Weights of a small transformer language model: shifted keys, exclusive self-attention.
Each number is 128 + 24 x the weight over its row's rms, rounded and kept within 0 to 255. Layers, rows and columns count from 0. Numbers have three digits each. The size before them is the row's rms in percent of the matrix's.

# down: layer 3 MLP down (transposed), 768x128, rms 0.27, rows 588-612, columns 0-127
# up: layer 3 MLP up, 768x128, rms 0.556, rows 589-612, columns 0-127
down588 111:135159140151166102181126112185127143125096131099142107134168086164141159110126154143135169090087117145143130126144107159094150131136143122143104171102101146143132132125178118107129171106152164166143116122136125134095118129181114113156097124120091100161138108108107120140136094130103117142123121102145161099104159108113126111125123111147112092136147115102125114129151119168107145077074
up589 091:118087122155132117122115112140112132111124136120133127118157151085146121141144124092188118104120094177120152127119126104143151176118158136130130079140134155138139135135120152117152101150150157130184112115142097153155147145120141122149153095153119130146108131121159064096166089113115131155099136090124110095076121131096104101109108113104111134146130091103151073098137174127113128115079
down589 094:127152102189085171119135137101084110138117110124169107161141128119158140103112129125104114112071188123148117134101096086122120111167111100127097125106131099117167132108107171105135126168144136148170108122093132115151098145154130152120152152110120137111090136099096145121155124131151107133145117137153129140131158114123095166078160126124091152144138140138145114165140191113133135128120
up590 104:153099135139121168159105152120084117137130121108118118140151134144113119127123092149161111138122100132147095110143120113091140087155117117135123132106162172142091135127106121105155135102153150104120155107101148121156149153122112153100112092073087144147139093116105115171133170117208144079141097160104135160141125145148150088099135171119128159123103144110137167108097127110137138099135
down590 094:110113140097135120162105124091110110142104137161132149130136094124142181151111148125111116126125125143151113127092134142111138127141149154143120138091112134113145143149118142120164171107110157147087099109161136107071114179134130088079133126123192111160095071093144116140170144086148164071127114136116142134112155144109148127090158160143138116115133155122131158097113103155096143123122
up591 104:144126130147124126157162100109113111144135148152103102156105101111128085117102162103106117127137109128106127165103082161120143148147132119114115128138127176129099166125115170174113126149132155109108132108128086106077113177124156080129153109123094103117123139161133095157155133082133158115082126117055151087134118107149082132149139128115100119127130123107114099135091102120106136094139
down591 105:139089119136141100137149109106135137143111138108139114168113071133096090126109151138165125175127102114125160138146124117159110119162095111156160103094143139108110126131102148157153112091112117112149176137145095126139128117160159131118104089110157185151138144120154198156129172137131095115141138133098143109150110098114115123113151085147134140102132170096160119127097173090117139133112
up592 107:167116113134129129128104129132125093110124162109119159137111128075115124098169123078138135130142139131137103123188131134137109162128124142071123108128135146103141110131091115158133134133131134146119140169151178128150120136100140121156120154128092141102119061118084182094149121123095110130118102133167079129149097133105133135173101151119143134102105104164141147131157101131177144179113
down592 100:140140127110162147146098135169139082113158164091128156119125137118076161172162152151136113118172101099100090118097130143153105157129095116135100128100128111081130118123195162156134163154155169123156118124142117101123116117148143125130121146115124151118121145134153148094145129128137147096116111176158096116114108137125122117174094087135071140157100091127121121133152109129124112105107
up593 107:148111100120094150144094103115123084118131131152127150158142161106125108156123137146126137075126160168140102136153089104134130096114094105106117143126128135119083112142119147082159166127128065132162108132136104077130152116109111103164136141155118144144114108122165130126103117149099110114139156121079108135120079126128089165102154109084135129162162129102116146089151165134088110150125
down593 103:133139099150156127132110118137131109123142099152176178132158159129126139099176141115108112058096139183091113139164103136111143121161117094150129141107118120111104109158132131094163123101129083139107107146129102147151156115105136130123154144146094154090068158114144122120132131135114128146116128106098132187109122115127104178153160106123124117173116105121112139095124165142172111116141
up594 101:098139175142103159127152133129135091141159174109146167137082098139141127141147117097138173114129129128143157130142117092176121109126121132115099151132119134143121123148130099111131113170146137108169133124105137146122152137115134170132113118101107164142148142151120133138118203166128087110139083133134124184178110149127093076124090163180129126142128152139106134161139156123127131158156
down594 097:133125102111153153089070194123154143099096096181139139138075125150133150142161169111109087133124131117125122094147158141136103148101155096143096144122145123098154098163150124138106140100130147167108122130100106137156152117109134072120121117128104129153141126103125140160148156137152097109160109086095150110106153107094099143131154149094120133100166121147150138136153133162141104136125
up595 085:134106101119132101101142155183140133151148056133125109123114178121151105146134146096096108136184153163125162131126119110159138152136126163106097136105135107074086123135090104128120121131112097080110124123129163154119118116130132107170102114124183106063113107114138134150118132114149129162096079128116146126162137128153120098124152078091124129126148119097106117123134131141140146119140
down595 087:142139110163124133124142085103153100138134109120143132111106139135136132102133150145145087126101131101151144134137140115125120158122121135134159114152105117186103137101111126133163172135143135145174117146118128091098164087125106152136131137159158089117142137073101137129132155128124057099151108148129140152075183112132156178127127114114114076169163114124176137123113093134148086116123
up596 100:089099128118131123117130137171125082145134137165137113122127151106141146161127159105154158139126113152103091162095158100128133096125171095120123167122097163151112120119126131154193137147157114154123125140141110125105141138127132080137124121118125113136140137142130092120111135121101087102127094103100178166175144116142084170126113133143167136204129133123161112108072111127128130096128
down596 099:151204084147131112122153131108124051116114106135061118108113163108143161132126126188136144095133121134155135123144139116126133077135129129099150106153089136119117103128130167151113151106119142099078102133125107122146136160120127156133140153135113110105127146106162175124128108147172117155114128104129119125154132102114170142114121132161184127136153118134147102079140146122124156109116
up597 100:105122124122125110141122089125180099141130129082168117145077135153138103119139113151148124096150115113084143118145147109125133135132108159109115123115118116128095121082086113127138096134133148163113117149138118133098156149125111128214063129104137149107124141108140113106167095066141127107135124112144127126123080179152138098105118114113067093114137099130162131133134110105150114141122
down597 098:139148157131125098162131098127120112118118127121157110093115096119132147116121091144137140109132111109122139142178130139171092138124119121171125121126131096132066142065123142119139123092100129143137122181090140103152136169111126143193096135092156150122144124157138109135149124092159136121134174127171130146088119164146096110102130065112131122115157082137090134142152140134133136145165
up598 095:059113123151144092158163150169132145155150109163105133151142114118130128148154116141168117147118109120151154121148127150140099149122085158150110133116128125117123124123102123124098135158128142104111160168145090130181140175114132115106131103077129120156168158117128115156140140149113158097126159174127162118135110094174130135143111136119136133155129179117102082114146112193153099127128
down598 098:141140146156105106185129126125152151089120134109100124099107104105152141133104110155102143114125162086129124089093113104130111113133098129150151118151148136180097151087110149118118153111137140118194119164173123134089116125164117117133157112094145138104136143115150096126126113139126106135090117121147168156146159114106090091186148130107178131133160115088130121118148137129144129176095
up599 107:156133155128111154108149163091161112117130138139123157166125142126143152118153112109118107098100081100113114133166111136118140134134086125106094138119169170151142127158099108110158131115119146152100115141108081099130102159085158114147130096106151118173081090100135131143156155150152099140089138145115082133161098121182146143137144104105128144089081133137114146103099143163108125114117
down599 107:124126083167108120140111137126113122094165128110071126155153161121106123114119131153151073117127084132124109119129138144117149143168135138116164119134127119126154149118170160125178123131099163142117071145136101132108117137128134167101138118082124126155085086127107123172149157136081077144147124118166126089149097114171141152150131142121091108101108123137150116101147166146146096124114
up600 103:131125106106144181149124134114130213121129113114136124142143153116137138144147118151141130099159107119143104163122123169154142122153169094130182156139144164161139114130118135122125125125122130160134103104116143090122110156150183119152114129107125139148161132164090113163121146120111144107131129133152162151156113112151127179134122143154070120127119165156054131110171127101131132083128
down600 103:168167140105121113126102100068138142108081122168127138089115093144118136125136146153097140146129152119123104113148133149113121120112159126139118123113140110144174143178097144179146127129147132110103148119153134121115118113125153136111109097140113116127163100091093098085128152203142125120138093104155117137134186109125173157106141120098127142153158101140148169119120156134093133127077
up601 101:146159107094154120118155123112101124113140147150137135117124110096134109126084105128103127096127198121133130082138137132098154128124097120163108142141102102151092141084150123117104142113144128098093127156167147138149096113092124109115139120106155143126125072100119077143152127169103120119128146180125146138070119137111131111159126144159171100160186117151157127111125101099103104117104
down601 106:112129112120136148147111151153123101099138120125181093091104143161160131104118078173175100162158104132154121094119101144138117121134138088107130114158160131161128110102098113128119117103156124125128095130157113099141116146123145106123092114108074133109139132093128130147167127165109146108152154166188098084143097167130094135116151121113104159169136161094148136147125130123110160144149
up602 090:111116100164115139087098107117148116121089105129083123152145095113127156159102137118150159161108166130126108098177132149175130120113165093116148157122114141139108103122121071116111137153109093152107137091095169160090135116101155089112077157108138118098106102132108120143076124129135145144110084106139089141119099159129121105155133137139142142128136131165118088119104150089135114131127
down602 098:138145144142096136104108095132116137135119146136131135110139121118150110123110137119089189093092145141147156125116145139130164115136149136139121100132130107119171148091101135135075110102075127107195045121136125123138140124122095110104134136132132122125094158157116148134150116134123176150116144078194152105127132123134098139105137114127114136128146174129121166125144139148132102090191
up603 104:154129094137116111142162110124042142138134104146123144132132111134068134125132128102114151155136104127143149111124111073107128176136109133135107117074136119142139115113114153154113108147136108141094113135144132123118183158086167161136124098110171127114153175107121142149149087185106161111118096162158114139111102133127147143150139084123100113154137155136109119135125101117138166124091
down603 101:104146127127133161085094139136179135124083133099126120138117139083147098122154166143140131099089119105141154077156154143126091108164167150117149090154123095080142121165106113133152122077087103104129115117101139121164112121143124163152133128125143121123134127101175179118122108113113139107142151132119146151151178096124128142111113131106126180126133142121169106103163159133121147098105
up604 118:135150132146119149102147151142138162139173143084125121148142125109113128122101140098125127161106075087118141142107107097093128114113126166136112118100081120113127121091123147151135099130158135106097159096112120152131099155103164163140143083138088127109168082121153100145130084117129095133104140119151143080112122141147109121103140101098113146109138195128164143179081133143150135111122
down604 111:100140126196160133176130097118140140115131102115139151168154115154102160102109141087080132155134124124084141116137154121107123122130127149135139091102104094125140136114062156131141136122110183119132125123171151122128109117139120178104172096139092127137098107089122133154138104132146113107113162099138123121132136082127121154118103116107092139114109173173126152145134141154159135089157
up605 097:161119109171113101167091141140095124126128142114135111118111099142138149129119158119097133172118150128136151094139134176118126089132140093096099128083095116123105081148138149110117152102111124164111114098129111114157126149083108171131137158108136094167108140156072130145104110136139175117116155120098147178144109132080142179129104122118134143119143098126127135153121154082112162092125
down605 093:113130136118108144167108140182181143155138129133144182113135122090131103146141111108080117152148118108108099141118150144120114086134106143126112148153111130126104140118126127120129147158090123116112126119079125151162166150112110151103100147139128103101115147104084130075120148203113129146118176096138111125163130196162117127140117130162111143129128137105106166133117176100108140148117
up606 106:114096177121169164144098119118171144113137122098113141129156096120112093122140094162112113121091167126103136103135122148137164122116108134115108141114120109107120102161159141181166119137081133128148138154128099112092133145104122094147108106117149121149135118094134130110128139160133138096128107081079086119128082108153080139099104133108093160136091082159112144125119109167116143100101
down606 102:118118115124161139170128161086134094144142133080160137102156106107119108138121156160106100114131170170132111097146109157164153144172139142110095159113136087173143140170129149167147167134097119125108144114134103093132155120103101136119111149131124111098110110148139170159125134124115156155130115109166109158124108088139113139096125127091135106119104080119117111135110138202090120126129
up607 104:104126117146158140168122086168122107147127074100091117128128114139141156105100136154154156155111124146140143135112179094111111122128159157129090155170103144135108145090112119124143098103128119112121133132137102121160091141154123122118142112134139123128157118157170127127157165170169146140116146185134121089116111127157102130096125087169147074151120150132152141104115100128094156125185
down607 103:139144142146113113158105136112129152151116116116152114149121083089131158108116125164106142114169140137127105100121140115148103100132147100116117123166107181159118127128087133103121154085112129171112148154148103134104113134147097117108106156175110169087119153113127166166087148159097116148092113174156097123147110167123141131131113152144140157130061134120109094116147124107146175099132
up608 093:125132091112139106121182134128127152093160127100152120105072139134121105124118092133134149116167098123117126104140124124081106122119139154127105078073063146104112117166139107107135113133108122144137091108105153116094148084127127161129118151131127105138148106103096135100096094103166132113109136133113078110137138177145125136113109150089127118089169184142117132143139103123129166141110
down608 093:164143125132108143154130160145136148118156154136107128141128122174160187099094126132137127120143117118130108066143145140107115128127115111101165130133127111153116119149133105162122113158097145113066128101152125142078116109176096121104081130104140145123106125137160131121129139138098150164110164098153137186139131192121095125107126089122124081149123157122084130096169114123119143123097
up609 081:147124064103143139120086140131119157162210165137144137112174138137133170131143138150159105134112073174148111102120166115132142089180130157145087135103144143107144130094142139158114116098135124126094120118109120094161135121089145105128130125161149154092146131116112129111136130080145129133166133126118125168143130071100151121100140092136119140134155126112130097139137100121137114114129
down609 089:143135096126115105119130123112123140083165122111162126143140111083111113141123120157121126096111118134149103128157149116139125145119143079141074127104106155142125142160155103105102128114105104125149095133136154096104141090106109111148040148146149115086116142114180137130150119167131130143112147123074147124167170167130131178134121142082167154125138163129115137117174120108132141107117
up610 106:107138164110072133144164126120116135138097107118157147135154148145160115142126151118085165101097131129115166082128152111143118167118117172122148139110150124134131100142118146108095151151114134183086135137150093136122122113159138115134142147111093118138117066077093084123163106149118149122144089105084135134119128148133123132135118152084114076100142164142144156130130134097122143182117
down610 110:125128167146095117141161126122134150156112130124146127106163108122161144115144174119105153133127136080144124144116128090140140140122050140110136097127124125167125136159119159154119105104118107115129193082177111145149152143142103122131096155126083121122059115115143164145151122108125141121134132139116080133137138122103104173157117114103126118112116153120147149148152090099116141123058
up611 096:116140073132122101143123139105067145107136117122157127155119146098144100105159148120101147149099122117100137142115153154092144165126138152144116079109120130110102130183140140134148112153130129090094159126168111096143146093158113094139104106132082104169087111150098079129145166167120100151141112144080126119141099115130158118127125091087129109154130155160129154121124124103164130150134
down611 093:120137152131160140154118132111133110117145134111169154129135114110105132109081129178168161101157115142146109138122123111133094128112121115044119164137128152128073137095145122096155133118134099150154095136085129145165118177164082128137140141149129142106098134118111128147097125138136130090148131078110112121140123067145135179097130112137150119139174125111132131127150147129074152104118
up612 110:134120138085120119123130120128109114170119124123130105156144183195097130126148144135161163150148119127130079064119114138135127116086152133193134119109154155081130153137126136166119158148147139149156149160163105140134145137117113119152189124113133192161152118096172159108124114121127123127123089111149122115153135103108152136116124125117102143138103077138133125128143112085113137107137
down612 108:109089122102148068106157118125131188134136133129106187159088122163086136101140106111081121151149092134109137087130122121128083090074125144120084145117138125108132156113129146135139123158107118193124163174117133132162121127113125129106142134117129164149162137126153166100139085110143125116148154097105110169146139131109163162116150126122120161129125132129102115112128119147156150122148